Weights of a small GPT-style language model, trained from scratch on English Wikipedia: rotary positions, a variant of Muon for these matrices.
Each number is 50 + 10 x the weight over its row's rms, rounded and kept within 0 to 99. Layers, rows and columns count from 0. The size before them is the row's rms in percent of the matrix's.

# down: layer 5 MLP down (transposed), 640x160, rms 0.0306, rows 181-280, columns 32-63
# up: layer 5 MLP up, 640x160, rms 0.0831, rows 182-281, columns 32-63
down181 107:42 45 44 48 70 63 41 49 64 52 63 33 44 60 33 51 47 52 55 49 40 54 54 48 28 44 31 51 58 50 35 47
up182 094:24 48 51 65 44 51 62 41 50 53 55 50 54 42 43 43 48 47 41 44 34 53 51 53 53 30 43 55 47 54 66 44
down182 099:61 43 69 43 50 53 31 73 50 49 44 50 41 70 48 44 55 39 57 46 52 53 60 45 39 60 56 68 51 53 44 64
up183 101:51 43 55 50 40 55 53 64 42 54 50 52 23 53 42 51 52 40 41 46 71 46 30 33 43 26 32 52 41 50 57 40
down183 103:62 59 44 58 49 47 39 44 57 56 44 43 35 51 64 43 56 39 55 56 51 54 57 68 33 57 46 55 45 60 42 60
up184 105:32 42 33 42 51 41 66 52 57 48 40 68 49 28 45 52 36 62 40 39 52 35 49 55 66 61 26 45 49 56 43 43
down184 101:51 58 69 61 59 61 55 46 56 47 55 31 68 61 64 39 49 40 63 47 43 62 55 36 53 33 46 53 44 51 57 53
up185 103:32 61 59 53 40 33 47 54 63 42 63 40 64 56 39 73 68 58 68 59 54 41 54 46 44 45 42 56 50 46 45 45
down185 104:69 45 44 64 43 48 31 59 29 45 50 46 42 65 45 46 50 50 56 60 56 49 55 64 59 55 38 66 31 42 48 49
up186 104:51 46 60 67 69 65 44 45 32 51 46 48 37 36 43 61 59 45 39 38 53 52 42 49 34 55 27 51 58 46 58 29
down186 103:45 49 41 44 46 44 53 46 55 48 47 53 75 57 43 30 44 49 51 47 52 58 69 63 70 49 50 55 39 72 35 42
up187 099:72 42 69 43 57 82 58 59 53 44 49 40 56 44 65 44 64 57 42 59 40 62 37 44 59 54 52 63 34 54 49 20
down187 106:56 47 56 60 53 45 41 51 59 54 50 76 48 48 66 36 57 41 51 50 28 56 50 63 63 62 42 30 27 46 46 36
up188 101:52 49 62 52 47 64 47 51 34 62 56 37 56 58 54 44 48 54 44 49 46 44 56 57 67 47 60 53 49 62 45 55
down188 107:60 70 34 40 65 36 53 45 56 47 47 71 43 58 43 41 44 53 58 64 52 54 37 33 40 49 41 52 31 49 46 50
up189 102:49 38 63 45 51 46 52 68 36 38 49 48 52 61 42 41 38 49 46 52 49 69 32 40 45 45 44 48 40 66 43 44
down189 104:61 50 50 29 33 44 41 50 59 54 69 64 49 48 64 38 33 37 52 43 52 48 64 38 77 48 46 68 63 58 60 33
up190 102:42 49 51 68 35 45 49 62 69 65 71 43 63 37 58 58 37 49 40 55 67 53 39 41 48 47 57 42 46 58 55 40
down190 102:32 66 61 52 29 43 33 74 47 60 65 48 41 43 52 36 54 49 56 41 58 32 36 39 56 54 53 38 63 46 45 53
up191 099:33 50 59 52 51 54 60 51 62 37 57 52 43 46 59 62 44 80 37 40 41 42 57 23 58 49 54 33 54 51 32 43
down191 101:78 50 55 54 46 63 51 49 66 55 44 45 31 42 61 36 54 47 62 48 51 66 35 46 50 45 59 53 35 47 67 54
up192 099:40 53 46 47 52 51 56 47 43 33 39 42 52 52 47 42 51 54 47 35 30 56 44 50 57 41 28 42 63 48 47 48
down192 100:55 51 43 46 53 49 42 58 51 31 59 54 44 66 51 56 49 53 36 72 48 47 56 63 46 56 53 36 53 52 60 36
up193 101:45 44 56 57 45 55 43 64 42 53 58 39 34 49 65 56 65 33 39 45 40 44 50 58 47 60 52 53 56 41 42 32
down193 109:38 64 46 52 42 56 52 42 47 53 32 55 37 44 66 46 45 54 61 40 56 71 48 47 54 56 50 36 48 48 62 50
up194 091:41 61 41 46 57 51 49 49 62 60 77 59 58 54 49 53 62 54 50 65 49 44 59 51 36 47 36 46 67 39 57 53
down194 095:76 52 58 34 44 40 34 45 47 42 49 55 60 48 54 40 47 40 48 45 58 47 57 36 68 29 58 49 59 42 42 50
up195 096:54 34 52 52 48 66 54 58 57 39 41 47 46 54 63 47 55 49 49 48 61 52 38 57 53 58 59 54 47 52 47 34
down195 096:48 49 64 47 36 43 49 34 48 49 45 42 46 31 27 54 51 44 53 54 52 59 47 52 58 46 47 34 54 46 43 61
up196 107:49 31 20 34 52 51 60 54 38 49 64 55 59 38 52 48 51 57 43 37 44 65 49 67 50 55 66 51 61 40 37 52
down196 106:46 36 48 48 71 47 60 28 68 57 38 37 61 49 63 66 34 66 45 46 67 45 61 36 53 23 61 37 50 46 55 55
up197 105:46 53 51 41 52 45 67 50 38 47 51 43 53 44 53 50 62 50 66 43 48 23 45 61 61 46 54 50 42 30 42 22
down197 109:61 48 65 69 39 54 45 47 68 54 49 66 51 40 68 29 46 50 74 57 49 42 58 48 53 59 40 47 66 55 40 42
up198 103:40 44 36 40 49 61 61 61 69 63 53 32 45 55 54 39 42 37 50 53 48 44 43 54 50 42 62 55 57 36 36 43
down198 107:59 56 52 58 31 54 38 40 50 68 50 63 39 61 59 52 44 53 54 58 36 63 40 46 47 80 47 46 36 40 59 53
up199 104:51 60 52 54 55 64 40 58 57 37 50 42 42 42 50 31 51 51 54 52 42 37 44 46 55 56 53 57 47 40 63 28
down199 105:57 45 43 38 45 66 61 50 34 49 49 32 27 45 57 61 60 58 63 63 38 50 58 50 51 42 46 48 44 38 30 51
up200 099:34 53 61 71 57 42 38 76 51 46 49 37 50 31 56 55 40 51 36 62 38 54 53 32 48 45 32 44 66 67 50 28
down200 095:65 58 57 39 46 35 59 61 70 40 41 32 47 41 44 29 66 58 56 55 49 51 51 53 28 39 58 58 35 51 55 52
up201 108:32 42 49 56 35 57 67 47 48 45 57 54 58 37 51 61 26 47 53 35 39 53 52 41 57 39 56 54 55 44 46 49
down201 106:44 32 46 51 64 50 55 57 50 41 31 49 45 52 43 47 54 48 57 48 56 18 62 47 39 53 48 65 42 53 54 44
up202 101:50 51 46 46 50 65 59 31 32 40 57 54 48 50 49 62 55 37 45 52 40 49 64 67 44 49 40 48 51 39 42 55
down202 097:51 40 55 47 52 42 58 48 53 62 54 56 63 50 55 50 49 48 54 38 56 63 35 28 70 46 62 56 49 44 50 45
up203 099:50 81 42 45 36 52 36 57 37 48 37 59 53 33 54 49 44 50 37 49 50 59 58 51 53 38 43 61 56 38 56 66
down203 103:57 29 58 58 59 63 43 52 54 55 55 50 40 64 68 62 57 63 59 58 59 58 50 68 40 60 38 46 47 54 52 66
up204 106:34 38 57 56 45 58 48 56 51 40 58 35 48 54 53 48 43 74 55 34 49 50 63 47 47 46 50 44 41 37 66 59
down204 106:53 55 47 58 52 53 39 65 70 68 30 63 65 46 45 48 47 52 61 38 44 50 53 23 47 41 60 45 69 41 53 63
up205 100:41 43 58 50 75 32 40 56 30 50 67 68 45 53 61 36 66 58 46 63 54 44 61 47 70 52 37 55 54 41 48 45
down205 091:54 44 50 47 41 61 60 46 70 38 34 59 57 38 50 82 34 63 50 53 64 44 42 50 40 57 44 42 47 54 43 54
up206 100:56 37 55 49 49 41 50 61 56 51 51 45 29 37 50 62 54 62 43 27 52 45 34 52 56 49 28 60 50 63 51 49
down206 095:58 59 46 56 49 48 72 42 82 51 40 53 70 62 52 55 46 61 58 57 40 55 52 48 41 51 48 40 45 38 54 44
up207 100:46 57 36 25 37 59 62 45 47 47 61 56 45 46 43 40 13 44 46 58 66 43 53 53 66 38 39 63 44 42 56 63
down207 111:41 48 44 53 59 62 46 50 38 55 51 37 47 53 34 60 70 50 55 44 52 47 52 49 35 42 61 58 48 61 63 45
up208 090:45 55 43 55 55 36 51 57 61 59 46 51 53 58 52 71 56 57 58 70 48 54 38 57 32 53 47 55 39 70 53 50
down208 093:51 46 53 49 53 49 33 45 65 40 55 40 48 42 38 50 52 41 40 46 22 45 59 49 54 50 55 57 59 35 71 60
up209 112:43 57 64 57 42 49 45 42 65 55 40 61 47 50 37 54 73 53 46 50 58 26 46 41 72 42 37 49 49 51 43 49
down209 104:57 50 51 35 62 46 70 34 53 33 42 57 68 57 64 54 51 32 54 63 67 69 34 47 30 53 64 52 60 60 56 48
up210 106:38 54 36 41 36 43 48 59 34 66 32 65 57 67 69 44 57 67 39 36 50 42 54 46 35 44 42 41 50 50 44 46
down210 109:55 48 36 25 47 39 51 50 62 52 50 66 38 63 40 57 70 55 47 50 62 47 44 52 28 35 43 57 42 40 50 44
up211 101:59 35 46 34 38 40 63 61 43 34 68 33 41 47 60 45 64 64 54 49 53 56 58 51 49 53 42 58 64 66 59 61
down211 104:66 51 49 52 50 61 44 46 49 58 45 44 46 43 35 46 58 47 37 67 44 48 47 49 37 37 54 63 48 61 52 47
up212 097:51 46 48 44 51 41 54 48 48 64 42 51 49 45 40 31 48 40 41 44 57 31 67 47 43 37 56 56 44 53 69 55
down212 098:39 45 71 47 44 53 52 53 48 53 54 35 58 51 68 54 36 55 48 52 52 67 46 34 66 77 42 50 63 61 37 43
up213 103:25 43 45 51 60 48 54 46 44 54 61 55 37 59 61 36 32 50 38 56 54 53 53 61 56 49 50 46 42 51 51 51
down213 108:65 59 46 42 47 49 60 36 57 46 45 52 62 52 53 55 63 44 42 51 37 52 41 43 45 63 61 27 60 36 55 36
up214 095:49 37 40 42 71 49 39 50 47 45 59 62 69 54 46 51 61 50 38 50 45 72 52 41 49 47 47 49 47 54 61 54
down214 093:51 42 53 53 46 44 48 42 49 65 52 50 40 54 36 49 26 52 39 50 60 55 56 44 26 53 62 40 58 30 44 69
up215 099:50 51 60 54 47 52 43 51 45 42 44 57 58 66 41 59 44 62 33 47 51 54 49 45 50 44 56 52 56 35 57 71
down215 098:56 48 57 54 41 52 45 67 65 37 60 55 49 63 31 50 42 35 54 66 43 41 65 43 68 58 39 37 47 50 61 28
up216 097:40 58 68 52 56 50 26 53 47 48 56 39 34 66 49 56 42 51 67 51 65 44 60 48 51 46 43 57 36 71 60 54
down216 098:51 70 35 53 50 56 42 27 65 44 50 56 51 51 43 71 55 53 48 52 64 33 61 67 37 57 42 46 54 50 42 44
up217 103:40 61 61 60 53 53 35 44 48 67 46 49 52 42 47 43 41 46 46 33 54 40 56 52 57 58 43 38 42 59 69 51
down217 100:56 39 40 53 44 36 59 53 51 57 58 61 54 24 46 55 55 50 43 67 42 59 65 44 38 46 38 47 45 54 59 58
up218 104:44 49 52 56 36 38 57 39 58 43 56 48 51 29 44 52 51 64 39 49 39 62 42 46 60 51 53 39 51 45 62 47
down218 105:56 42 34 50 60 46 52 57 45 35 47 53 66 46 46 66 42 56 65 54 43 56 56 62 46 71 59 38 27 32 55 43
up219 096:72 47 52 67 38 65 55 47 52 44 49 53 64 30 49 51 55 60 47 42 49 46 43 58 42 37 62 67 56 46 42 45
down219 101:56 41 50 44 32 41 36 50 75 50 64 48 68 41 47 53 68 57 52 62 40 51 54 42 35 50 44 58 54 37 48 46
up220 100:41 46 56 37 48 52 44 43 38 36 44 57 47 38 61 45 42 52 56 48 51 40 52 59 29 42 54 53 55 41 44 67
down220 103:49 43 50 70 38 48 48 47 56 58 49 41 54 55 51 49 49 49 34 41 48 56 44 58 58 37 41 42 53 60 44 72
up221 095:55 57 68 66 37 57 46 45 45 52 42 42 40 33 50 60 53 39 61 45 47 61 44 52 48 53 49 49 64 35 52 55
down221 097:49 56 45 56 45 50 36 33 62 51 50 50 52 49 53 40 73 40 43 60 45 59 55 39 42 59 39 42 47 54 55 54
up222 105:59 43 48 49 56 70 52 52 44 46 38 43 51 54 51 50 55 49 60 42 44 66 45 74 39 39 39 49 41 49 34 57
down222 105:52 54 57 56 65 47 44 77 52 54 50 43 39 53 55 45 56 33 34 52 23 34 45 53 53 55 31 48 51 54 54 51
up223 096:65 69 41 54 53 36 51 70 72 52 57 47 51 42 47 42 54 56 47 58 64 49 70 44 35 54 61 51 66 44 36 52
down223 093:60 27 56 51 51 65 43 62 22 29 51 62 29 35 60 39 54 42 60 56 35 63 38 42 47 43 61 28 57 45 41 55
up224 106:38 55 53 50 38 44 62 60 39 46 54 63 58 66 44 42 64 61 24 63 52 30 65 42 65 59 51 45 44 31 58 57
down224 108:38 46 55 32 58 81 57 58 60 55 64 52 65 49 36 44 32 43 48 56 46 52 51 44 71 42 54 48 41 34 45 45
up225 096:31 38 57 56 57 57 47 52 57 61 49 61 58 51 63 49 63 50 45 48 60 66 35 53 53 25 53 67 55 39 34 55
down225 098:56 48 34 60 60 58 63 51 67 56 44 45 41 44 45 45 59 41 59 64 36 58 50 48 47 63 41 45 36 54 60 52
up226 097:50 51 53 59 67 56 53 46 66 56 67 57 44 23 44 35 60 36 51 43 56 64 58 50 45 54 42 65 45 54 35 47
down226 097:48 35 37 42 72 49 35 63 28 29 37 48 52 54 51 43 62 68 43 51 51 46 34 49 31 48 59 54 55 50 49 60
up227 102:61 59 47 58 45 41 35 58 59 49 56 53 30 51 50 48 31 56 50 51 66 47 54 51 50 48 70 55 51 60 52 48
down227 108:50 51 37 46 68 57 56 52 50 49 39 50 36 39 50 62 56 50 44 33 60 55 52 56 58 30 58 49 60 64 44 40
up228 095:43 57 51 64 61 51 31 59 44 58 47 58 40 59 56 49 35 41 46 53 55 57 66 46 52 43 69 61 41 28 64 51
down228 094:62 57 46 50 53 51 54 45 52 47 60 66 45 36 40 33 53 55 44 57 54 53 51 45 23 58 35 65 37 51 52 38
up229 097:39 51 55 45 43 67 65 54 31 55 21 47 54 60 52 52 32 66 38 50 72 76 64 46 50 66 46 60 48 41 48 58
down229 099:61 57 47 58 62 50 35 45 65 58 72 47 60 58 42 49 68 49 44 62 28 44 39 49 61 57 56 49 57 64 49 29
up230 102:46 56 62 48 69 62 54 40 39 60 50 43 39 46 49 39 42 44 54 41 44 42 50 63 44 49 58 32 39 42 43 44
down230 103:43 65 60 54 56 71 43 61 45 31 27 44 40 62 60 54 56 36 49 51 52 52 31 43 44 38 37 80 47 38 41 55
up231 099:51 45 41 51 49 43 47 57 58 45 52 46 45 49 54 53 41 61 47 35 43 37 62 38 54 60 30 55 52 54 50 41
down231 101:49 44 56 47 61 58 45 40 45 46 38 59 54 63 30 62 55 48 44 62 49 65 45 62 31 65 48 40 46 63 48 59
up232 098:52 40 65 62 61 42 59 60 53 55 51 47 36 47 50 56 38 69 46 42 50 49 65 56 36 48 36 49 52 56 39 42
down232 092:45 54 55 41 49 45 63 25 32 57 55 26 51 64 37 38 56 45 66 45 56 44 57 61 55 59 51 70 64 49 45 52
up233 102:57 55 49 34 44 47 37 32 51 21 50 59 39 45 66 42 50 61 54 55 58 45 50 43 34 45 65 68 60 52 51 51
down233 106:52 56 52 58 57 58 34 41 42 61 62 46 34 63 44 45 56 48 44 72 29 53 70 59 42 78 45 57 36 40 53 58
up234 095:37 53 52 55 43 42 60 46 70 43 66 59 36 55 60 40 59 38 54 51 47 40 55 33 49 60 35 53 57 57 40 57
down234 098:50 57 38 64 58 61 35 38 26 57 40 54 64 52 30 36 41 55 41 45 62 50 52 50 44 63 53 47 49 39 57 42
up235 097:52 55 71 52 44 24 49 55 59 55 49 56 45 39 63 64 32 53 55 39 56 61 54 56 44 48 41 58 44 76 36 60
down235 096:57 61 41 48 50 61 60 46 61 49 46 43 40 38 37 48 41 48 45 50 54 44 46 44 54 55 53 58 51 40 57 50
up236 108:40 56 43 35 55 64 63 37 64 55 56 40 39 49 50 44 63 53 60 43 55 38 48 44 45 52 44 51 35 66 45 50
down236 107:46 60 42 53 42 60 67 55 60 55 49 35 49 51 48 32 66 51 39 47 55 38 61 52 40 39 53 45 69 44 34 36
up237 100:33 35 57 51 34 42 40 49 65 49 67 49 43 68 73 49 66 53 65 68 58 58 54 60 43 36 45 58 64 45 35 38
down237 103:58 55 28 42 60 49 46 55 48 57 30 52 47 48 60 53 46 39 46 51 79 22 57 50 66 53 49 38 49 57 55 45
up238 108:50 72 54 42 63 45 43 46 31 63 57 61 43 45 55 47 39 63 39 53 45 60 63 73 46 46 38 50 45 38 31 37
down238 110:52 59 44 56 45 30 70 57 48 46 50 66 53 47 37 56 47 62 48 53 46 45 67 50 66 38 41 40 51 42 49 52
up239 099:48 46 56 50 40 47 65 69 47 50 60 46 55 38 53 44 61 61 64 47 47 48 43 43 51 63 65 57 52 54 53 53
down239 100:51 47 38 50 66 40 49 56 66 58 51 35 49 49 48 53 50 20 40 42 60 47 42 46 39 45 35 52 60 51 45 46
up240 101:32 48 51 52 58 61 54 40 76 32 45 52 44 38 35 46 25 67 59 58 57 61 54 44 50 64 59 37 67 43 43 64
down240 105:48 50 32 40 57 37 57 50 35 59 51 41 46 48 62 31 55 47 64 48 53 57 69 61 49 36 69 50 53 48 64 54
up241 094:55 49 51 56 44 63 53 54 58 52 56 51 37 56 37 47 40 73 57 50 54 43 43 71 53 52 53 38 51 52 48 52
down241 099:52 53 53 50 49 54 31 54 40 55 54 39 53 36 53 57 51 34 45 29 60 56 55 39 58 56 45 53 52 68 58 32
up242 093:47 68 53 66 50 56 40 56 60 41 55 46 30 43 54 48 46 55 40 56 33 49 60 39 46 46 38 38 51 58 51 55
down242 092:55 50 46 41 65 28 45 44 43 72 40 59 59 44 33 41 52 47 66 41 53 50 40 51 60 66 55 73 47 34 47 56
up243 104:41 34 39 55 54 54 49 46 64 41 45 41 54 32 66 46 42 52 50 29 36 62 63 51 59 73 73 38 50 50 52 40
down243 106:28 66 46 59 44 49 44 40 49 44 40 60 34 55 52 46 49 52 52 77 52 56 23 29 44 40 51 66 41 65 33 43
up244 100:36 56 53 69 54 52 56 46 40 45 58 51 45 39 64 61 32 49 46 41 67 56 34 45 56 47 55 46 44 46 56 72
down244 098:56 35 33 52 54 50 39 45 56 33 61 64 41 46 38 49 50 40 66 29 62 61 52 54 48 66 52 49 50 56 40 52
up245 104:59 50 61 50 46 50 28 66 50 59 58 59 45 36 59 50 71 43 62 56 50 38 45 47 56 68 48 66 55 53 51 52
down245 104:60 45 44 54 31 41 63 43 52 29 52 57 64 62 45 61 60 54 60 47 46 48 43 73 60 51 46 47 38 37 50 49
up246 092:56 42 58 75 54 50 60 49 47 55 51 47 46 44 42 55 35 49 49 67 46 43 59 52 59 41 45 57 28 38 32 55
down246 093:41 62 44 53 46 50 55 57 58 53 63 48 59 56 60 58 37 62 43 38 34 41 43 44 24 52 37 52 49 46 42 58
up247 096:49 50 37 56 51 69 43 57 43 71 73 48 41 77 49 44 55 61 44 50 43 55 54 56 74 34 54 50 51 57 46 53
down247 099:54 52 55 61 52 48 67 54 50 34 36 49 63 36 49 43 61 61 47 68 56 42 48 40 49 59 61 61 51 44 51 41
up248 108:52 45 58 45 40 55 57 58 49 65 60 36 47 51 60 55 38 45 55 46 54 62 51 64 41 34 62 60 51 48 63 46
down248 115:65 47 45 33 31 51 54 36 40 61 75 54 38 77 41 64 61 29 38 44 49 54 45 45 33 40 59 53 47 40 61 56
up249 096:54 55 62 44 51 51 56 47 39 49 56 55 57 50 49 53 46 30 55 53 48 43 51 35 53 37 48 55 48 56 36 55
down249 095:51 44 58 48 36 51 49 58 38 59 52 59 48 53 49 57 49 56 37 51 54 62 36 33 43 57 37 60 35 43 56 55
up250 096:47 49 53 41 50 52 59 72 57 61 39 56 39 46 55 34 42 47 56 49 48 46 39 48 47 29 57 53 61 49 41 60
down250 097:54 53 50 71 38 45 40 54 38 47 55 56 62 47 41 54 64 45 50 47 35 38 57 57 42 37 53 54 55 68 52 23
up251 100:47 47 44 51 49 67 47 61 53 53 51 51 57 70 59 54 35 57 56 63 53 54 53 60 55 43 84 48 41 37 40 54
down251 099:46 44 48 51 39 32 67 46 20 37 59 49 54 51 33 27 44 34 32 56 31 44 46 47 46 47 46 53 50 55 59 60
up252 106:31 66 53 55 51 48 59 42 58 42 47 64 38 30 45 51 47 34 62 41 36 51 40 49 70 35 43 56 42 61 38 55
down252 103:68 48 46 53 61 44 58 44 57 56 38 61 48 52 54 41 40 56 42 43 52 54 43 50 34 46 60 35 38 49 55 41
up253 104:62 34 38 34 29 52 54 25 47 64 45 42 51 40 63 51 49 40 54 50 65 42 49 51 43 54 56 48 54 44 39 45
down253 103:64 60 67 47 47 58 41 69 63 49 35 32 49 64 73 32 53 55 50 53 59 55 54 52 52 67 51 46 39 46 53 26
up254 090:58 61 63 38 50 52 41 60 64 41 64 44 53 65 52 52 49 55 56 36 55 52 42 44 35 41 52 51 59 58 48 49
down254 092:61 44 45 51 53 44 44 50 38 56 37 62 48 60 51 50 65 42 44 63 40 46 77 63 33 47 58 53 44 53 35 51
up255 094:41 70 38 39 61 48 47 42 39 46 63 54 52 49 57 43 62 37 68 59 30 56 58 54 48 46 56 49 53 63 43 61
down255 099:34 65 55 36 44 50 48 54 50 48 44 42 43 39 47 57 56 71 56 24 57 39 40 59 39 57 58 64 41 53 55 55
up256 094:46 54 55 44 54 44 34 65 46 51 48 31 52 45 47 28 56 50 34 42 43 44 38 39 36 39 57 49 45 43 34 55
down256 095:49 35 50 40 42 71 58 48 57 62 45 53 61 38 32 56 18 34 53 44 52 45 47 51 50 63 45 38 59 32 62 32
up257 102:54 50 56 47 54 50 67 72 55 47 56 65 24 38 52 63 58 48 31 34 67 59 58 54 56 52 41 55 36 47 50 49
down257 097:43 70 29 63 56 60 44 50 46 53 51 40 46 48 37 41 39 54 56 46 43 42 41 54 42 58 37 42 63 47 54 46
up258 100:27 48 57 50 41 62 44 62 70 38 60 37 64 59 60 44 42 59 59 64 64 54 45 40 47 62 54 38 57 74 44 36
down258 101:51 41 57 57 41 44 64 55 44 46 52 46 35 47 47 40 56 52 54 65 48 46 56 47 77 48 51 60 50 53 59 36
up259 109:56 41 51 35 40 49 45 57 59 45 52 47 64 53 83 56 54 51 34 55 75 48 33 57 53 50 56 38 47 58 46 51
down259 108:41 66 49 52 61 38 42 69 55 32 43 54 57 53 47 55 55 49 61 42 44 50 61 37 47 48 53 56 33 40 59 59
up260 100:40 52 51 52 57 42 38 47 26 41 55 47 58 74 62 53 45 50 62 52 47 58 62 60 61 45 65 42 58 55 61 59
down260 096:47 42 40 52 47 40 59 63 34 61 59 56 38 59 46 41 63 41 42 50 56 54 56 50 52 52 34 60 48 43 32 52
up261 101:37 64 48 35 64 45 64 57 42 67 54 55 57 44 55 52 50 36 63 43 53 46 41 46 62 42 51 47 46 42 40 57
down261 098:65 40 64 48 30 34 39 42 55 51 45 32 53 40 70 51 62 65 48 45 49 40 63 50 36 56 66 30 46 46 49 57
up262 089:42 72 59 49 49 40 31 60 55 33 51 72 70 56 35 47 53 56 44 50 72 46 43 42 64 54 36 48 53 63 38 45
down262 089:49 43 43 51 46 55 31 62 20 53 48 33 36 54 52 58 44 41 45 44 34 44 44 56 43 37 56 40 57 54 47 65
up263 097:57 44 46 38 53 43 37 39 42 38 46 81 62 57 52 37 52 63 47 66 50 42 56 39 41 47 36 42 48 69 46 65
down263 096:61 42 73 39 39 53 70 55 71 57 53 58 48 58 50 54 43 51 49 55 40 60 36 57 47 49 54 50 57 35 49 30
up264 095:44 54 54 55 55 51 30 33 63 54 54 54 69 55 62 55 72 52 43 25 42 43 51 65 55 31 58 49 65 54 45 35
down264 095:56 42 51 45 50 49 58 62 39 53 47 39 56 31 52 55 48 50 39 49 39 63 27 39 58 55 62 53 40 62 48 54
up265 098:54 52 67 52 51 36 46 49 38 41 50 44 47 39 42 69 51 40 49 28 46 54 54 68 50 55 48 56 50 64 47 46
down265 098:58 60 30 53 46 54 55 58 66 60 59 52 51 53 56 53 53 37 59 52 55 36 49 60 49 52 61 64 50 52 51 59
up266 094:56 46 64 46 49 49 60 58 71 59 46 57 40 35 66 46 23 52 62 57 56 57 45 29 45 47 44 51 62 69 41 42
down266 098:58 40 35 64 63 51 47 51 47 41 52 47 59 65 42 55 72 49 45 54 45 38 53 65 57 48 33 52 30 47 70 45
up267 097:35 34 39 40 69 35 54 46 40 66 36 50 51 70 40 45 35 65 49 68 55 47 77 55 33 56 54 53 45 41 53 56
down267 099:59 63 30 57 25 60 61 66 63 50 46 44 53 53 45 45 45 65 70 46 45 39 53 47 67 51 46 35 41 51 49 50
up268 103:46 76 45 60 46 40 43 50 42 35 48 46 47 49 41 70 57 70 30 55 61 45 53 64 57 45 39 61 32 64 41 37
down268 102:27 41 54 48 58 55 40 46 50 48 46 37 54 35 50 38 37 53 41 66 57 47 48 46 49 42 75 51 40 37 59 47
up269 100:27 43 61 47 44 38 49 34 61 37 58 58 36 38 61 58 62 42 50 45 52 48 57 39 66 30 48 51 37 63 19 55
down269 103:39 62 43 64 35 58 45 32 43 60 49 44 62 31 32 61 47 61 61 37 44 58 43 76 50 63 54 52 47 39 60 60
up270 101:60 41 44 42 33 35 49 44 36 52 66 51 47 41 62 50 41 41 36 54 58 58 59 36 45 48 61 38 58 41 63 46
down270 101:52 50 50 58 41 41 61 61 48 53 47 45 38 43 41 45 45 56 42 60 31 58 53 50 64 44 53 36 59 42 53 42
up271 098:43 47 52 66 45 58 42 49 66 55 36 32 36 38 48 56 54 43 35 52 61 62 52 43 46 45 60 48 42 49 70 50
down271 096:69 72 56 52 55 52 68 56 45 48 50 56 46 47 58 39 44 48 71 49 49 56 38 59 41 56 36 49 67 53 37 50
up272 100:60 48 54 49 49 51 63 73 42 63 58 62 64 44 57 51 46 42 60 35 54 43 47 66 55 53 44 56 38 59 55 48
down272 099:35 51 42 47 40 54 67 52 26 44 41 56 39 59 37 56 51 24 35 62 51 63 38 37 63 60 52 52 55 67 42 49
up273 102:73 54 59 29 33 57 53 36 60 48 54 57 48 63 49 55 43 52 40 40 28 48 64 52 51 45 49 55 36 54 52 56
down273 105:35 52 53 64 55 43 51 57 46 63 50 65 61 44 39 36 54 32 52 44 58 46 41 53 36 57 40 20 44 46 58 39
up274 093:35 65 54 57 42 63 42 63 43 45 59 52 47 56 33 51 50 62 64 42 60 50 63 28 40 50 59 35 50 39 54 61
down274 115:40 49 54 49 24 49 48 58 60 57 47 45 53 46 40 45 53 44 52 66 40 52 45 42 63 76 31 59 41 62 32 50
up275 102:51 54 61 47 55 35 38 42 47 54 38 45 38 68 38 35 38 48 48 49 56 48 54 52 50 34 40 42 55 61 53 30
down275 096:55 55 62 58 41 70 49 35 50 47 60 44 68 45 53 66 50 44 33 60 41 55 50 41 63 52 66 67 39 66 50 56
up276 102:52 27 52 47 47 58 39 36 57 40 44 59 47 58 31 41 32 56 52 43 48 55 44 51 68 47 48 42 53 60 39 64
down276 098:49 64 47 36 50 58 65 48 39 55 43 47 67 58 56 51 61 56 36 55 58 42 54 87 39 38 51 51 51 40 35 47
up277 093:42 63 47 69 40 48 56 50 39 42 56 63 51 46 60 64 40 46 48 62 62 44 50 56 50 44 43 51 58 55 48 56
down277 096:50 35 47 31 33 46 48 45 57 67 65 50 58 50 48 32 60 64 49 42 24 49 53 38 42 43 55 57 47 48 48 45
up278 097:60 49 54 56 51 60 50 37 46 45 39 38 45 60 46 69 55 50 75 42 40 56 56 34 27 45 42 37 43 41 43 48
down278 097:45 48 38 50 37 50 51 54 49 55 39 64 45 56 44 38 40 58 47 49 59 32 66 52 63 40 57 54 66 43 46 69
up279 099:42 73 40 39 58 43 47 48 55 40 39 27 54 20 40 50 59 60 49 71 55 61 46 42 44 38 38 33 43 53 47 38
down279 097:55 43 56 58 57 46 48 46 38 51 56 72 56 42 44 44 54 47 53 57 62 40 59 49 52 40 61 57 53 38 47 52
up280 097:51 43 38 35 68 46 65 55 38 56 64 43 48 44 60 68 58 61 52 65 57 52 54 31 57 47 34 65 59 51 48 49
down280 098:56 68 62 48 42 30 49 39 56 53 60 60 48 60 45 55 39 39 46 53 42 52 55 43 36 35 49 53 61 39 57 49
up281 098:57 50 60 56 65 59 47 51 54 70 56 40 56 58 54 31 63 55 42 55 55 62 60 53 61 50 42 50 52 33 32 57